Weights of a small transformer language model.
Size: 2 heads of 128 (1 for keys and values), MLP 768 squared ReLU.
Each number is 128 + 24 x the weight over its row's rms, rounded and kept within 0 to 255. Layers, rows and columns count from 0. Numbers have three digits each. The size before them is the row's rms in percent of the matrix's.

# layer 3 MLP up, 768x256, rms 0.06, rows 225-331, columns 0-63
103:081107115158155100086107117139120062116164116140090107136162118141131171127120117094122143129115143098127164142132076149117098166134151182133143119138125137167110086155152158110146139110147155
100:125127074110087128141126155108134104129099141135120169175131150130105092133105128134126134168102139127195122150152105153109138098135155152124140124087132105164109148129095118124109148107085131
111:091099126118089123147131131149120082094130140126100149097132130080121180128158183103126095145085159134117148078137136132112129107125089165119127152092142093120126125142155187085095155118166132
118:119151130125106156111148132126148146112138120118140113117139116108111099094109162104114113115123105157135135114134123154143121168140125128117144116067127121102154129107123085127150171149134148
111:117128129148198111104118146131122127162127136162147114141115076131137168097103150147174104100132108093157105129133099143119113121090149149153170115112134118139150125093134143110139125161149136
108:151143096114127113102074146161174124115172110101116177129089123142103079114080112131110124177124165141126110159133119101125092151136179112127171148095114104124144139130136106065119116138169162
112:068119138148121142131130089116124116102167147117115160140137117086150176087090137092133147126138106137105146113131112096116139131145176118118130122150102105112105150122136139133118101133127147
113:127144096099112114114119141152104132152150120119099110144152126143153150124169133118103113131120106159123184145132150143110108125148112146077127074109131177106128125117137109127159096127113142
101:131133123108102115128118129122095113115095149118126142131117133122098116102101161129168097163123146123109106133115106143149196052146136139059157103089139152155110126141113151097129097113149152
109:155163158137136070123131130143104141147173134137145143100102141078135130157143146154144108167119081161156148147125113146131141121135142105073144140109100129125130083125124116135173114125132134
117:122119124114117127138111128112128145136112088138095161131156136121168125163114100103096173153082125168068115150123114103113112178118144109123181131127145144097093127124139139084109092121121124
117:105140146131116109173151139099117092136097075134128141097122137118157140143147142138119131116164124177132132148136073115143105094112167124147125067149139118125123108113143122159170158125134112
097:055087084150167127104140123093108141111126168170151145169155121125143140135101143137155102144123156145112163136163130176123109124105162082146118114143128104125146117126148131126138107098101139
053:097139139132074090093114127154085098125145115134116132122114116112139128158172133076129109110094119120132133084131107123168100176113125137141100144126113129121082136127105172119109108092104169
100:130144103146120150108151112153153133130132109174124146124135092110081104127139114108161149092120095118118127126102133128128166137104127141135120169139152145110051128128121135139121116126173185
103:095162149129104116148131111141110106105128123112148144092104161114101137134142161099161115125113126118113145098107120098122150149113153095137086132113128118112150125115100143128113152081092115
107:109157152099119113094092134105128089182150168133141138105085114104132106187155156103127142102133178103134116106133139123109145105141092091121074137067164123097079105080115145071119111113114104
104:156088141140143099150138162146137112174083113089138145143143148131098143117154118106126137134150115111130138111109050138124083046144135128102145102121116128129116148121108136094114135127111155
113:099106127141119119129142161132119098105128129131129101160090152156119092149089128138171161140088093135149130149127098142119139143109121113140138127141093169160144081141120142135128128138102137
109:138135118148120111080137129132102133089128119157126122193138132103119103124143111156122162109129183175082137123174122100105112128121133110141140066118133118102064135100137129132122131066179116
132:102116111158135146112149141090107128122095129169117109159104157105141119129153106125162157104142127096175152148173120168141124166110093134113106122134113085096117110085095109125178075130116144
111:147124135128115106152126117140141101150175133115140102096112117094109144129175154126150125102139120110105188143157142146104162143138116113121121157146120119140149151117135125108135093125107147
055:121080113131114125141089160117131094104157147132134133136117136095129133179140138121148156079107118138097155086134119073117096147123164122118120117084120113117138102110105135082134120113099127
096:130107161126144103126129166124133100123154155155090111148130117121115125167203124103147115130092122120161115068112123087159117098132186112110100144070112112135076108125148108096097094100131122
128:085157147105171116127098096160123090109148123134112166127133089117116132082138144165146103125122115136146107093107098145177124125071161153107135148145124111089128091153072152155114123150135151
103:139124157138097148138134160098147125160144128145117176141116131102136159114102098135150113110131163121106127134157118132120108090136129130147116108137133172133138114108099118105149154106087129
132:073139125150142114138148143121142152139090127107110166109112113131168143108134117128173135119084102117158132142116074126125129137085154115142123152147096132091114086139149087101123095122120134
094:160128122153147145159116114104162128084116128137128137178124112117109111110127106128121174146110107117081141089129094124148142092111155120063107118131084078151143143136135121110164127108152118
116:129090086107158123105116160125161113177107112122153148122131120107142145119112129119136119128089177176142140113102122095117144098095078151149147114133159121112153130171148168112161153105111113
113:134148106153098134097103113136148147112169143119123151133146136124106137161147152165152131120103116116128145163175101136132175126074111121138124124056107143199144146160108181114129130144141093
114:092127118130098110122137164138118131165101161102103128149092151117166110098138109130114148102126144119122129130158142133114134079106147123155118151151081119154128129138108124117124132095130128
045:074078134130134093155153141150107104118127154137094187111104107131135156133113099132129147135128142156123133124149139122106138125138140149092115171103111128129119127133127100108134121118114126
112:108111151159110130077113129106118070118095124089135159135106109141124156139107165098146097157101125146102136107129112150171133141139119185117141151126155103132142108161179144109095113134096185
117:080160153123152140074154145087113121117132094145112125116136149120095138138138092161144131139175100166149126110176108142136121159114150136121120127128143092134122085123129107131113121127107144
042:114117110142139113077129121128093123133139134123128133162109160098160115137125119112154134126108164179105132108129090117114120085118147148131142113092106111140090108106148122124128104086120174
098:137131099107097149088141112135111099134100137120132112163165090121124113115153119086121183123147110138115164134121070131144129164120121132105123107095146138124126101135104110109162124158114096
113:099099133137140133148134087125135088144125113163146142140094149119141130101132151145086124131136101134158136164132100123081148069104124097130105150112141150136096113113134150144167118129138143
102:129115113129130078088128141126089072155141137164135159132098115126114122107130136121155103135103159133128169102123114135156121160097112109139142109110107138107152133156150153147170111136149139
115:158150123137114108133136115154103116099134121160098134140142148130117133128169108127118095170119131126141150081106136092092125147156130089084108117115057140142091143168155134109141168140102160
048:126134097146097097109156137149112093145143137106110122150088145091173161160111144099124144114112119147127124111143094115114103142132133146086151148104105117137106120142144123104137114080112194
048:150104148158118146107135132166130129145111136103092155129137116094125164133152202083134127096130120156152168107128111093146130142099156112087094134108121096122085105122147155125155116085123110
052:125155102137139111147137097106126096124102110160108158109120145084127138154110145103165159138122122165119136086173117125139129103132119107113129091076095122138115075122163128114145149092127186
102:103130129155134119149127070138124135142179140154171142152121105110137101134123146145141082137154149113090124130174151117098170098117140124169136100110157133100154146066128161138119116139076120
107:148110101113118127117139128102170112088095127129045137132134178118103126141143156116106143120110108138123149143095114122147100134124106153055130145134124127121103112181124080119149187095146143
111:151148124121126107068122110120119068169107116095124172127150155120160133148152128060140111129148121123122117114134089110129155103111130096094159120126112138113141112181129108084151135091143116
121:120117085140103105086125140131106114138091177115132112133162067124109128126104159080157130143128194127156166126100125151132131131127128121144149158103118111180102118155138159127110144113129167
102:084093080144134115100134075139100141081115129105123148122171102126171145118142114056086123087096120118087141108140137139125106142132183154123112159125138112109115105118119150100122101111130168
107:112080121163127158160126065165144140154149106166129175140148117125143132114096119101131141165159123107099120098144101148138139150157131147135121152105101125077129104138098088102161127113085122
108:142105127124102120060111104153131120151119155131146127120139098127156107113126147156177085147128127118189105112122103084164169095113109172139127132133169138114140130160145199077127131130139149
117:134150093146145119139074098124141124126081147110133156162149155128096135182132093140125098131087107105097130107149082134115169137148117096143080109118101131153135102129112127131091093093141120
096:148167113140114118087089146122112123082121158132130131170142158139122126135096111140143140131100130153116117094125135158124138117078124149116143125141098133108115127154132167100169104110142138
119:137124124157127114127132154153111114140157117134134148131121109108115156092126131146145100099131083159117134128140141096155124128093152180142104113112132153115122127128137130127141121138182137
106:107104131107097133137161086174111121180120121130130111132127104070118157110147170115141092145164143118138134137174148158147139132098130155116082137099136142093150122111077115124125134129130174
037:098105094140143133111137115139103072161124105157113123113099120107170116134174127117131152118097179150145141085133098128117102100095137128128161131109109103117103133101119160107088117132138128
115:164128118126133133131128127133120066088109125135093108126087203134135122160114169143115163123101144103136112139108119075125108068151143123135155148151081128184118090109164125115104172121111154
118:148097136143137139109103161103147096137076129129138143124120118123142157144100131118137155141149118113161127149111082142146122123096135131135150172133096094096075096123112148141128113138128175
123:106135114137155103106076110073157087109126119121096151126137167121140114137122129136134128143158114150158159109132150134090142133111135142109139118096072093148156129137114139100156143152131103
122:139149138168128104135076128128143123139130118101123137131156117088087133133166115115159128174110090160171162075146125130140140168141157115068083143103114138161117132132109121134166110091105138
118:136134130149133135094094118147150117100104158176153110146123166127131109102114119155167132078136088172160108104102137105106135139068146140104071126123083111125157144138177119068126123123116174
043:101093105130152063092139146170128086150150111111139123166114135105093140111122127104122154115130105166128162109119131112109124171124167111109147147106093095136116086114164142111156116140152162
117:075130071106089149130085154110115116150132123078124110128118132087140120146121102136121128116129123185138137138126139129150148115116152088147133161130113090160098172136080114128164117135109106
083:103130082147116134139132126130136099118150131116135177154121113091150104119113120157144172131123106108150110106119095098192140114147144125129113145124126132161123098111117140115129156105108111
115:140105152101163162137138112132102131128110133173113150118128106098116139070118135121113145139114077129087140099130123135068138160113118123139118179135085131126114106101156163147119101091161117
109:110152154116124107059110112132133101145107133151121122143097127127156166114147124112103124113099106141135167140168138113144113127117154135148100128095085127135163142121147096132137079139125144
108:136103144069126148130121119131141108159147131136119110088173115077150140110126106125155118118100140101110119121122119158112127105130130136147100141137147149138123135157128156120139063164051107
122:089118117149118133137128123129120139143088160112125164114130130136129123102145146141133138115153152113135120100133123138066118130110162099133149075148060082106134105094160154126087079109130143
128:070117153116153085097086107135116096143144145188145116152112106113161175145159138120175122111163131113151113109137132122067101101117098122123129144139130152095113158145111156120106137137114108
060:133113096141108131096109092142140106118104123110119122169141101085142138163129110131110133130111143108180153117171088132124113119125114110143129087113099117169111146153128135092092157117093140
115:132148111113107145149145125142105140188145077145110168124120132104115124111108138111128124150118099108100127108138097118118137129094118137127103114109116128133143123151110139118130115069141131
082:076100151141105131108138159118120122138121160135111120168128121138158116077107135103150127093122159128133176110141085126114143109151165185145119088143129109141144118113183133134163118148177128
115:143136124153156123112152138142125084112114163155138131132134122124112151110123150158154120161188135108129146059099121156154087132121164103100104186135111094120137147131110181106147106084101175
124:080131142115155109106147109129098118132170071130127128148147167132150124076133133136115113138152134173093141149130137123131113133109150100094117109116127150102056123110122146102114114110100162
122:131119154146156129140105130118090095145146148167148116106123122139149134107121156128188178140096094106166117148113153122123205165099117170128091111073103128131138108152108119068104076148128097
091:164130130136139106146082147148102118092131159155126167137109135127115118181141129115126109110116101137175179081111146113138112108138128097147115145124102139115120138122124142126111132103140127
114:133135132176143082081085088101155094177119161187146112131145146121115100152131146096125143110096113138149153123135098102096122135120157109144084163116113163086136123107173083131108131095088112
103:121110146148102118104129083093120106129102155160144163167128125106095101104125163115178100162123183118131113133118116136156174066115130160127117131091129139142128132167148170114117113126149175
125:105076058148144132167135132122121130108123133118136156123098144111130094108109107144192117099124115118151112081144109154118125137118093105145108144122128143103132087152161076097122158100141145
079:143091097173122133110087132142077141112181152149117092139146101128119159111140111129125134154146129122151149152143128100119156138071105150097102137123129137115078119135135140131094153146134160
041:098150097154142123136095107152107121139120121128105148120140146122117178145121125080131161132066156105166153088127133128125146136130125122125142150084102096087098090087150130138107111122140176
049:134134115123130135102079117132139132169160122160091149134109149087138180128131121074174128162117139153155180084138111147137139094114156125149103126105093096163140138125145121118119097111104198
039:133098143179153064115092120111127107148121113149111160163133160094131110111144132112156163112096171118115139121174106092118090143105148118134120114079078089153139120142115125114126119083104117
114:125149107108119124167115137093083118127083141132135119159137106129103124139117173095093147148128130134102131096137118183129123092116145104100155141103076154097114066129156100124130151145150134
047:073108140160130103141128107142104116138117156133087147149134120119135143105178138100125127136136140126162177119171107133111111146116122148097098116119126099142115097103134140126148135086099141
117:156080148131148146061107118112135132089117149148087126184137094103112121129091134114160140170103154110142142123107086077150147113141121166125103105106135165125093158171163104106125086124157125
043:113111126161125134124159121100125115142127127113097151137118124141152097116144163108112133129120131121130185140149111104105104089117155106110097133126114109113119110117165122103110125130140142
121:095132095176132141146162119134122135113154144156109114119102115110159164131096163111126154124101155094165126060175103151111147111091127131130144122113131102126145125147136104141137110140119122
044:140101111116130128095090103159097118119093146124121160179170144099148136122135174122123123144131126140190150083141121091096135108089142128144145108085110089130121113133107151094104130088123136
051:142121130149121150129103115139119084145122126178104132144145134108153109120147153080159120129162142093121147105151098135094108129107127136118105150062098111134108096106117154123135164114098155
100:137102107159150081150131121120116129073143152145151134129133109127111148116152123116109150128137130144083176132154122141112119135152143116155082110120137110137093127103122174109136097120115141
103:125111073152136162158122088150112112098180144134127175130105131108166139078146165103177109160097075117120096110111102142137138162143113119109111136138135113119141089160124110141092083136127131
135:117127105224133075126155104169088136119108130093133146097139138111147143156146145118150111102117086133153135131128158116151106144135129108145117115129112085123153111136157144104124192133123099
103:116172130122118137128079118121108123118146118118128113143132135127101155086196164139120126115134138144133134110144081145106117096130133161118077117160076133122105099147124174106125143131104139
118:108134104094109151086115114141102109117105121122144121134131164137157149103146168088160135110084116153135154139119143142132113101080110144159148167132129154120127107127100117097140115135159134
100:134120102122140120128144106158163114124076101103142122158158118134064089085130113111185108152138077132103106184137121126105136100137106141130126124129106168154133118140123169118121113115146151
113:104127131143116124105117102143120119137149175111137130127126137086149177120103107070121121131130107149124130114138145139083134107097135153153124159123080091131089154154100134117106126129140142
114:130129145133130104121112117163131086107134160101150175105137133132143166115118164133107156142132120148112140083169139144130108097119115093118127150100138123137128131135168155124098147154139118
061:146136118173129122123117116123093127104149124143084146153116147100127148144159190111157155076124135169108159163159115127128116107122122129098149125098109104158096112128126149116136122102126133
116:121156119130153164076141146154126147089137113111125140131156178104145113158167130118140112146103099130124130112159149145106150120143161127109132125083105096139089130125143139124115149109115103
106:148144159104159103128107135157101117137129100106125094127119150128134151139107110097113116115165127157125155140131113084127110172152157127094105099157122102169104081110107092089161157113092114
109:120088141137100119137139158164143124136109080120121125103132128147151157137109116160147137131153129140123163102142137091118112153100148112077125124108175142158124137083171126148116157141131167
097:128099101162137119076094136119134126181177136170115139136092119131134169101131138120134124158147138140140142126116114133139096139103129171135125085127154150151156142124142143116149171092084140
037:090131164140118143111114107151116098130135152142085138154116170071170173139121141129154109128123079149109145102142126107117115103130170115129166132101136095122099150135116117124161148134140134
096:126161141172077106138144138139103140090099106094140145139054146136140056146154158119088182107134121125149120143148123140141109143136098143117149161095153099094111099168139159141112108148108126
110:132104117130119098108145146104124126091117152133117154174129139115140136162129126150117136154137141133099144098136156167117136103115134064139120112108102117103135094099142121110149109123136148
112:102149125133134145135112131129098109151108138153131135156139137135119120088153137135186166098118104116119121154151133066112134096125119164140076136110153136120107144127154169119122083158142169
102:120137125155131132130100120093100068148136130153147136133135127113124104100111082133155170144175137106114127134150133146159150081109126189109138166105088117158123126142108128117180114058147111
088:147084134127093102140131147172099098145148137158107146139164130028116150156130156138098090147117142119104146089125124094114119074143123113102142157078133101121134144161110129133095169135145118
# layer 3 MLP down (transposed), 768x256, rms 0.0532, rows 225-331, columns 0-63
104:125130143122110132134143159130111185116143100114074095102141135153083130109163088155084143118123129161155154130113149141109110131103131119087172136146148096150109153109072101128169144113173070
105:169087167140126121119114130076144150097142129147130140154141150096161125144118097107133135087097160115146136110091141091176126123137122174129103105135155134119137153132114116157136117091125106
112:146104151105087118128162149133126133136188137166155099153100138112125071129091165157158135120115176092141161135142128118090118149116155124107116112086140113106147151113111158151154129106107112
118:147137120164137133112169133120148124148148132126100129126096162144131129103110136158096084140162165081126110121127108116099153140162117141168179164140087132111126098102117124200132137109094152
112:124094086119111141138132081092154110133124106116132114114119123130128128146153121102135130127141121156139184126149119147117135158133117170085131130131153156107137121141088087197158128079124135
112:124133119133111120111082114122160159101140125119154132162116155104115120127116155128079114096146106150144136153125114159143142115118173144119143148133101093146116157151117088110151107068116151
119:145130128096111132101145134163120126119172135115099122118142112135094137152204152106143114086086133168122149127122088148109121127129105117123175143162110147102132111083103158126096160117119128
112:114085146133159113125096116128114168126144103137135105142151089132117176108140100141157128105172161137098141132139149156118154153096104158154140139091107153121136100141131133105100125102126114
116:100099155143066115113136126126150133094094165129114121143131165111110102122084140116093104148131160090137136115118109123144182134119133113143098132137117121119187128117140130118116150105140144
111:085081119154130114123110153091100125143147145130091141163104135137161144142107130116106137101140144110111103121073135067143133133136141102136123121193158088165095150143137153151119149099130135
123:157111140120126138129130110126146172112145147129082101115163114162118164136082109159121153148158150140092121177123092117102100136124091175087160128159144122138119162118097132144129129146144151
119:148109087130097105137143104188121128123166149133100107105101151135123152090090157177119127135134104110170118150102128101134142142134136186127121123156098108144076091160162153104106151173114114
097:122135122105130125124118143153109127118129176157111083144072126143147128117132167119120143128143120137108131107097123129119137136119110145140150084141079131128079119139131122144127145158143128
043:118121146120124121102110156115156118093171121135143140119108137154128091117080083150151147106113128123124123127152107106129118124158146125056120138125183165145164137186115085176160162143117115
104:119108131103157150120127117145153122090151104160141119165128119118109137137166073145129149130105140067112160108144178118101118151115145114117115136124180169084135166116144083126120119145126121
105:115157132105096165079111132139118151121125106068137080131121153106134112140117108166104076086133159156136131115100119118170139136116125130126166126121137115093158154136136152129098111100119150
111:115132136136139141098129109112124130174132148143127130172159138129122152150131109106108131146141126075120117164130146117103136114151147115149119121136098140129094133144136130118114124162141110
105:119107116129133085126179157085098131143113113127109087126119128135151143166108158141118180125090157092143140148125143156141126121130106121157138126131146150123136190127104091123170157125156097
115:090124109182144096114147131125141118143082160124106103098103142110137119102102124121124121139118145152115110143124126168154136122112148142133132101120103127153140115143128131134126169120159106
107:127108136122158192116120090145118120129162114144109107151141091128100115130141116118112150087117131115105124130111124102068163136111082122138117139110171117153119126128132105181117127149107090
129:154162108163174125126171153133127154119096102138143121106113145086133104140132114154155137118126145104150119169150119106097133107124121150076102126103112084112115131129098154144132108191117136
110:126118161143147077092135133070162138095099183085136133066113176133130163098159090141139106128109078114127109163096150110076130138125128153140121086158114096163151078105138176122119159116147120
045:140084096113132131123187093127151115116079156070128109160171123141068168100165138113096123125127127116177085137099153124136156146099157142118143124088141141130138143122099095153145159110152110
110:127125138197119082182114184136150188103118143116130138137087096115132136119136146120116166106148123111154112147089165130132129109113151115190078130095119136137166174167158106142100106141071099
132:114130160075139129077127132165144125121147129115136111162112132136103177096130067132130124149142137063163118123100121133117141165109138153146125098174152123125149131123122105117123138089138134
106:114125098132114126168109132169087141152137164129139062135120075135092185142107196114112125108160178109107143087124119108095169123094100097153146133142107148093134160132136129193105125138171111
127:121116093174111133135120115101152136141148154140130125140148079135116183132117123108113096150141120170128113129098138190167127142157142136124147130099109148137107124159132132124130124129122117
099:125112111138145150112159085149130118108123124128140140125107118071125156132086182117127105111077103103151147122135126153132127145149114101137141152148133149120113096155142151111153118114128166
116:135078147148147131128115155145151086129114098128138160182083099115119130118150193131124147103117126114120095125108166060154098071109107130145139091131141145104173133153146154123127115128153131
114:147125106164082158102120100163113132126139148106166162120181156141112147100103151123130151109118085126139185145121094123137119113090093145149119118189102108197113126117158132132119142131113076
114:089104113135158134140147070117098108117096142115141104151110148119120127144096162117119096126093122173121138168096127110082161133124133105100121150160130101142147124104131144147146139134142145
037:123112119093131140087127104108141136119121148122119142153127112158112139137135137083132141104135140123133140123080132118098147157127116145138180186159118127129151161132155115158158180111192137
116:137122150156112101075112104125134143117122150126097125149129127112126128155107133142083107121099111156167099154119123150117181147159145124124138090147107134160131116094106127120130141148143114
114:150148150080109132140121118099136113093070125107155124140077166113147111125139126104084151119133136132124136104100118129125198170122134127162118136105115149139139119107091124146133135160108113
033:122117139106142112095136160156125130134146125160156125112109104155129111182110131194116141131106129088148175137095143121116155147111073102132149129131153106161129160139114144182137141187170113
103:130118140084122114157158111103102107130129143124130153141115099151105113119105144105118120148150155150124170116117123141105129137144138102127145091135157115105134140118155082133134093130117093
114:136114101143106135140088090142171150115130131127141118124156072124115144116140090136118141146117088099140098141128097163097138105105116127138100100137161150169131114119133122175152110156120137
103:123137116153111120164140129099139214137126147070109089122125110123101128126137107170130157116180111140130143139148126128080149094158162142138105160136157143131124167133061134145112153111110120
117:075112157097145122116103150086143106116170142088108134145132119120123111143131149139149118083093127180126143176180108144160111127094083175137119166109124093106132171121110132157107099149063120
040:111092158096163099117119136123108136124128159110113084100139120107103149154124121120153174162119169136109128163156145094153137082134139124164122143108175116200104125122183143114127158182116162
041:163172174149119123121148102113124118151103102130132153166163134128102131112170112134132111157104130119108114126115138087131146151133123140140156136142110107148124120106139147096144118128119110
042:142128157103136065121154146104131162091111120157128147147094161143135123133078178107168131121140137105119126178125103110172169119121156132160116125130130180168088121116150125156102097130150111
106:146113143081134139112130142089164119101063105062066118142151157174143121128105111095110170141093116156170150140094093129139088149140100127090134137147122126142116100142144125108132150118135138
106:113151114118150119125108107137120145161158112137132112092151120148181134160129107142136112148152124108124121145152117139104113117094113082183177111109167124102099137110124151159129079129133111
112:185123126121101095155122142112111113088129092137133128156132171178122111119114122163083128103114108141117132126147165096123186138134111101143127093147114127106177110087122160152144164132105154
126:084107143142134095084098129143139136130126150111066122187089129149130157103159132113092132098115147129146161106157114130153126120105151120133151120199123090114148130146121135135134172124135138
101:140145166114128151088133153114119212158115124099099176073126130108149120111106126154145123134142115158118139149138133139126115111143121149129089140136093170128133106127133121121121093079141139
112:135107139148152097104152148070113151063110119107107109112107130129116165106094130147077101133124111149131155121103113194155127146187142129111132109136116146145131138129139106090151114121142136
112:122082166139146101106126145145128121120139115133118147159105137099100148134113157075083125116142151105111136116114110144162161131131150152156127117117100101121151122126102140116121138114150132
112:109150107159132156119111060106121140128111127123094112125167147120098150153144085183151084133114144120159102189113184140137147134111094124105128172087113102161133094105122105149163108145092155
099:126133107088095120090092130102137157121166152138118101181142116115094096140126150098138093120119184133174157133133131102145151159104133165115128088114132100157147108151129128189118056143104106
115:149106091172163130151131121134139108152128123129101124119125120171097132128176104130175133113160099103093130109077183160099116140121118069137118098156150127159131143091124154117149081133143092
109:148137094134120116158133106105132140123081122141141127117107153130087168103055162118162109152187133122146119142101139123129118124161152134160132147117065088102122108093135138115127148134131132
024:144122109108138111148112118123114090100107101127141117129160096112087108121152126098113112164128124081117128134166135128116163123134114145161111122102124145135143140179106131130124170160083139
109:156132121148136124153143110102122108126138128107141122085092179152074166122094104137145134082118139101127142153127131111129131136120138108097151127110124144167135083132105140170129132093152135
114:156117110161087114137139112108157117099118162081136115094129165059140141156104135118124151100149136130163072147151156148101095099152172129108119114105123135135097137129104153147155103106111123
110:143147119105089149112150089163152127099088103161119131099133148144147115105125145118131144133091099097115099152116138150127142108115129141146152138095140085144120112133163128113137112083127103
124:128137142102122108100120121143130148168108124158083131144097151144136128109118104139134131104139181151126113161159112117110139147077090183125159136175149139089130104144111145078128129151138101
118:131162126143131162074152149116136160099146125138121107111131125117101130120155154141122152139123114103169121126116146122097091089083110161149117137107166119181129111145170114100150111098180143
030:163149126103127144125113127102165113121156067098125141141098111108149127129157141161110141094149146112138152170164097109123083112134147082149167126134150128127109102135131103187142163115123107
106:119104113117122142107090153114100113104147145106118119093121094137143152141142106149119171131095139126170127141148119073097145124106110090107132095128123197206107115112140095119136112115131109
089:113116175153110143115184106119101131099105127137125125145173108153105105132089156131121132152075147103123169137131149173129097083166147096173113165136170145133130121121135106159121154132105140
113:161137160128113174084160099108136162133144129225170104147148149141132116114166120132102145149131126121088134175087143083135115088135136125107093161148097135102118121059148139111180117098140144
109:139112113167151110080140132123119122120118087142116069134106093164140094102111098128118117121130153124111108146117121183123119128157132115171120154154136093137145115112092159135124186167104136
112:105099130110108135094112130128123153118159143159109099139119059137093104152083109133101166119148113132135124146107137125113139134141143160176152139166109131105119154154129156177120117143111104
115:158119132151102112124158113098118119156184094178146161115128140137102133116145127104124128174154122098098142144109092124129137120114152058130066127099126113147119158161093156127102082056138068
131:104117146145180100104133114133115102091147083092134107150107108136118203105130095104168080136138139100125127139109110120094123120136151133116151125101104139121107178104132159107095139142103105
057:135101128129157176133120136098141194150115125104108104108126109110110139134140119133100149123120105110125150118099132185176146112115103117132132089141101135171127150103159131103141122087131179
123:130100153160165127143166142130123133160135126183124110140164122108134099089111144119144076140103082139119152093077100134119108152165156111107119133115117117149148148086104146091160126102100133
081:114146151109147104111095146141101143109141115089076124095137191081126121123150147124128118080128133172161139138103134096122139101167126174136131119166151106122131153135124119150121123101116139
121:109158136112154111113088160085105145167144108144106132115105152101141096140084152112114116112092142095132153145160135135128133142122133135150109100172124143127146112149124086131168127135161081
129:134105145147136148091123125099146128092139148106132099137099118138127114155147084107105163129115148128106139127081137106118140142070151126119166123104142138146138178115145155138130102109132100
121:144121126133107149121148118111146142109126160146129106137132147134101136103086157196116130157124100109160139121142147128072124156087098145131103087103130115132126177155124151091115157145112103
087:123100140147108121101096119121107120174158095111142166147133105110158160118121108126140093114112140143138145138122196131115109133107135121087104095105126101108107144187153158160157104109083107
116:108134116111095091139123128107130105149146106089085107136141148146135102138108097080157149105095122078128163128135163131134129161109129151125151129166166139130134134141123107099181157101105109
124:149107149094084100098126123122156138117095139107117127152097146085091090162110133124123103155106158121130116091122086107163180141130139125104074119148150129157182159161148137127117113088111132
124:109102153150173117151108130136130140112142143088165146118116150152128110097122094137154156156094110088194186115083062123132102150109076077153121096134091112137125109147129111105098145130152129
069:109108119141128132119157111139110135131164103126103111072136108108106134119105096112138146116095129135103137139108125115149188133108125157158074138127125147104104154092164110105145112151127143
027:137137106120089137108134115123119135138154123098107142119160112113138110100115129118089103124126133088127134122103116120106093129137138110164143130145129098149164132176096149182085118144152102
039:146125161136124107089170093111150142107109138158096132141136134117052140118120096103125090140130111120141103171117116161166116125115116165101140161132141160150145131097130115117143150116142120
027:105158097139161126107155130138123132182079149084116163140136130137144069161130168102133099111164100146110114114154146156149144092113137169136120158112096123104147123118163105136167126118155157
115:107178134120156079113120142113118106104104150108119119168165161117075176112145145116108142108119148137096094108125119140168139120144180163161148155149112136098149136140144143146113159129154133
029:107134123122140147121134138127130124149134132135127135120144140059105092086160147159132160121150120100090095130116166138139146091149116122150132130119160136174143128101115135105138127135098141
120:165131123121121131126128174118124143158138116099150102097132148162132107121108095147152121125118120122124118127135118124103118119145123146143106118123116141137098111115150167106149118135131115
030:137129125111153114159160131098142086110136098132153119133127153101102102085126087140130153123153096166104126140148124116148121160116144181065110107116105136112150105093109122128125143126163146
117:143103123148143136188128122126140130069161128127136124098143081116129125144163104143130105065101129112159139154107155157113151095119115121149123135117124125167128148140129128093132158135175116
027:095134142122153162120111153118142132147108122136157103152128075111099092145122169089143113160112130136135130101135135110077095164102120138153147159150122148090155135141143080157129158109103104
043:149120129087130050112125127150154146109135128088119130150079133089120148100126139137125131118117164137109146136119157166077092131081157134108132102178128103124117158144149164138105102123154115
099:145129140103143123146132159150142154130152155138118090123101156128101070153171096161143123137135094179116148155115102119081141147101114133106155116112111125130091098139139137143136125155133108
108:157107122114108152099128104081153093107155111130151127132083131124133204093103146138123132123094115124131122176113103086130169158116085158143108182144180153151122140115129138166086096099152132
130:085155120120131122130125116112119159137121137103120128115144146090138117117141133118134081133126106108109083134129097120131172175149110103121101124116154137140148137133123114105104110116137122
100:128146117130108147153157131134115097108132141137158112135147138140105145104159133136099140132105126145133133148151087108107131126111136156108136099105115156127140149150127113144114132127128090
117:148127126120149155116133116122141159132127130107140160091082132138157173118143115141126158161121150128162090107095188163151108090116113101129176166167153127167140190128152139150134117155147135
104:123112114131042086114146124119133155153114132100094090158140093134109151093136103144131132154112131119107118125121137121158150167141155140116158121153121115185074130143127102130166105155143136
111:091101130154150112152165134125129126118187154151125153143140135113107188122140143156114132170138098146143123131085085140110125137098090112121158158144109121134104131120100149157128177155125149
112:139145124102134189146103106180165122083117135134173120141152112124118110119126134143133166143167128131140102084148144132114127101122123124133136136119135166136140118139123146155144144163154135
051:125121141149120151079155159095112168127088166142172091128177132159131102162080133125148152151141156147104108149131166141109098133127131159084154137140172106140128106152153110150121133139101146
114:142105175126177095128147128115107111130144119169146150106112111107135116124096143129084114092119133120125129127165130173124147115102160121098114129139147181146154132117111084139147165132121139
109:135149149151144141099158160110119170107123140110179107134123149130131109081164137118155168126116154094150123137173158150113169122110089158139123137118156141127108168089121143118130137147137115
112:093140167158073127139157095140138160143069126110123115092147139124129129135122097194176122144180166145141169147142171130118126124105120093109112131126121149166156120112111114160123131159141151
101:128135138137155122151138100141130145098114148082114105093148162111145136161126115142096098106148139123141125135130130101117206123115126087151143180139126097130090112142139107167126106148136105
014:109114133109133131114135101132132113148162156107129113122085104116154142140071145120099143155176149128159099102115142118213171142155134125160127170106115112124135104135104104121145168180097184
104:136099102159122133107116074118105116171147149134134164140068144200117153071126146095115135122110128117109137160106082125192146168114159154142130112149097109138127118122115163146118119126186105
108:106144107119128132095137114110171112089165108178110084137101114136121092133122140119146138132155149149097190120147103152154142168123138115139141132126136157126128115128094108125144167120125108
110:124160145157142102138125115130120140147131124100172155145132146138119109143142097147069149103162146094131140132106121147100123144122127129140082098138088131170116140129132144137113148138122133
108:157112159143085135139112113165147114122124185098119134177143132097127158145093160157151141198103127100120128132149112137139177143142125158133092094134109143123145139134096110144110103081107109
099:105140134141167105112124133126130156126137165127104104144112125140120120101135098151090170113169137131138111120149133136153096125106179169170110083084129118138157170165118120133143122106082106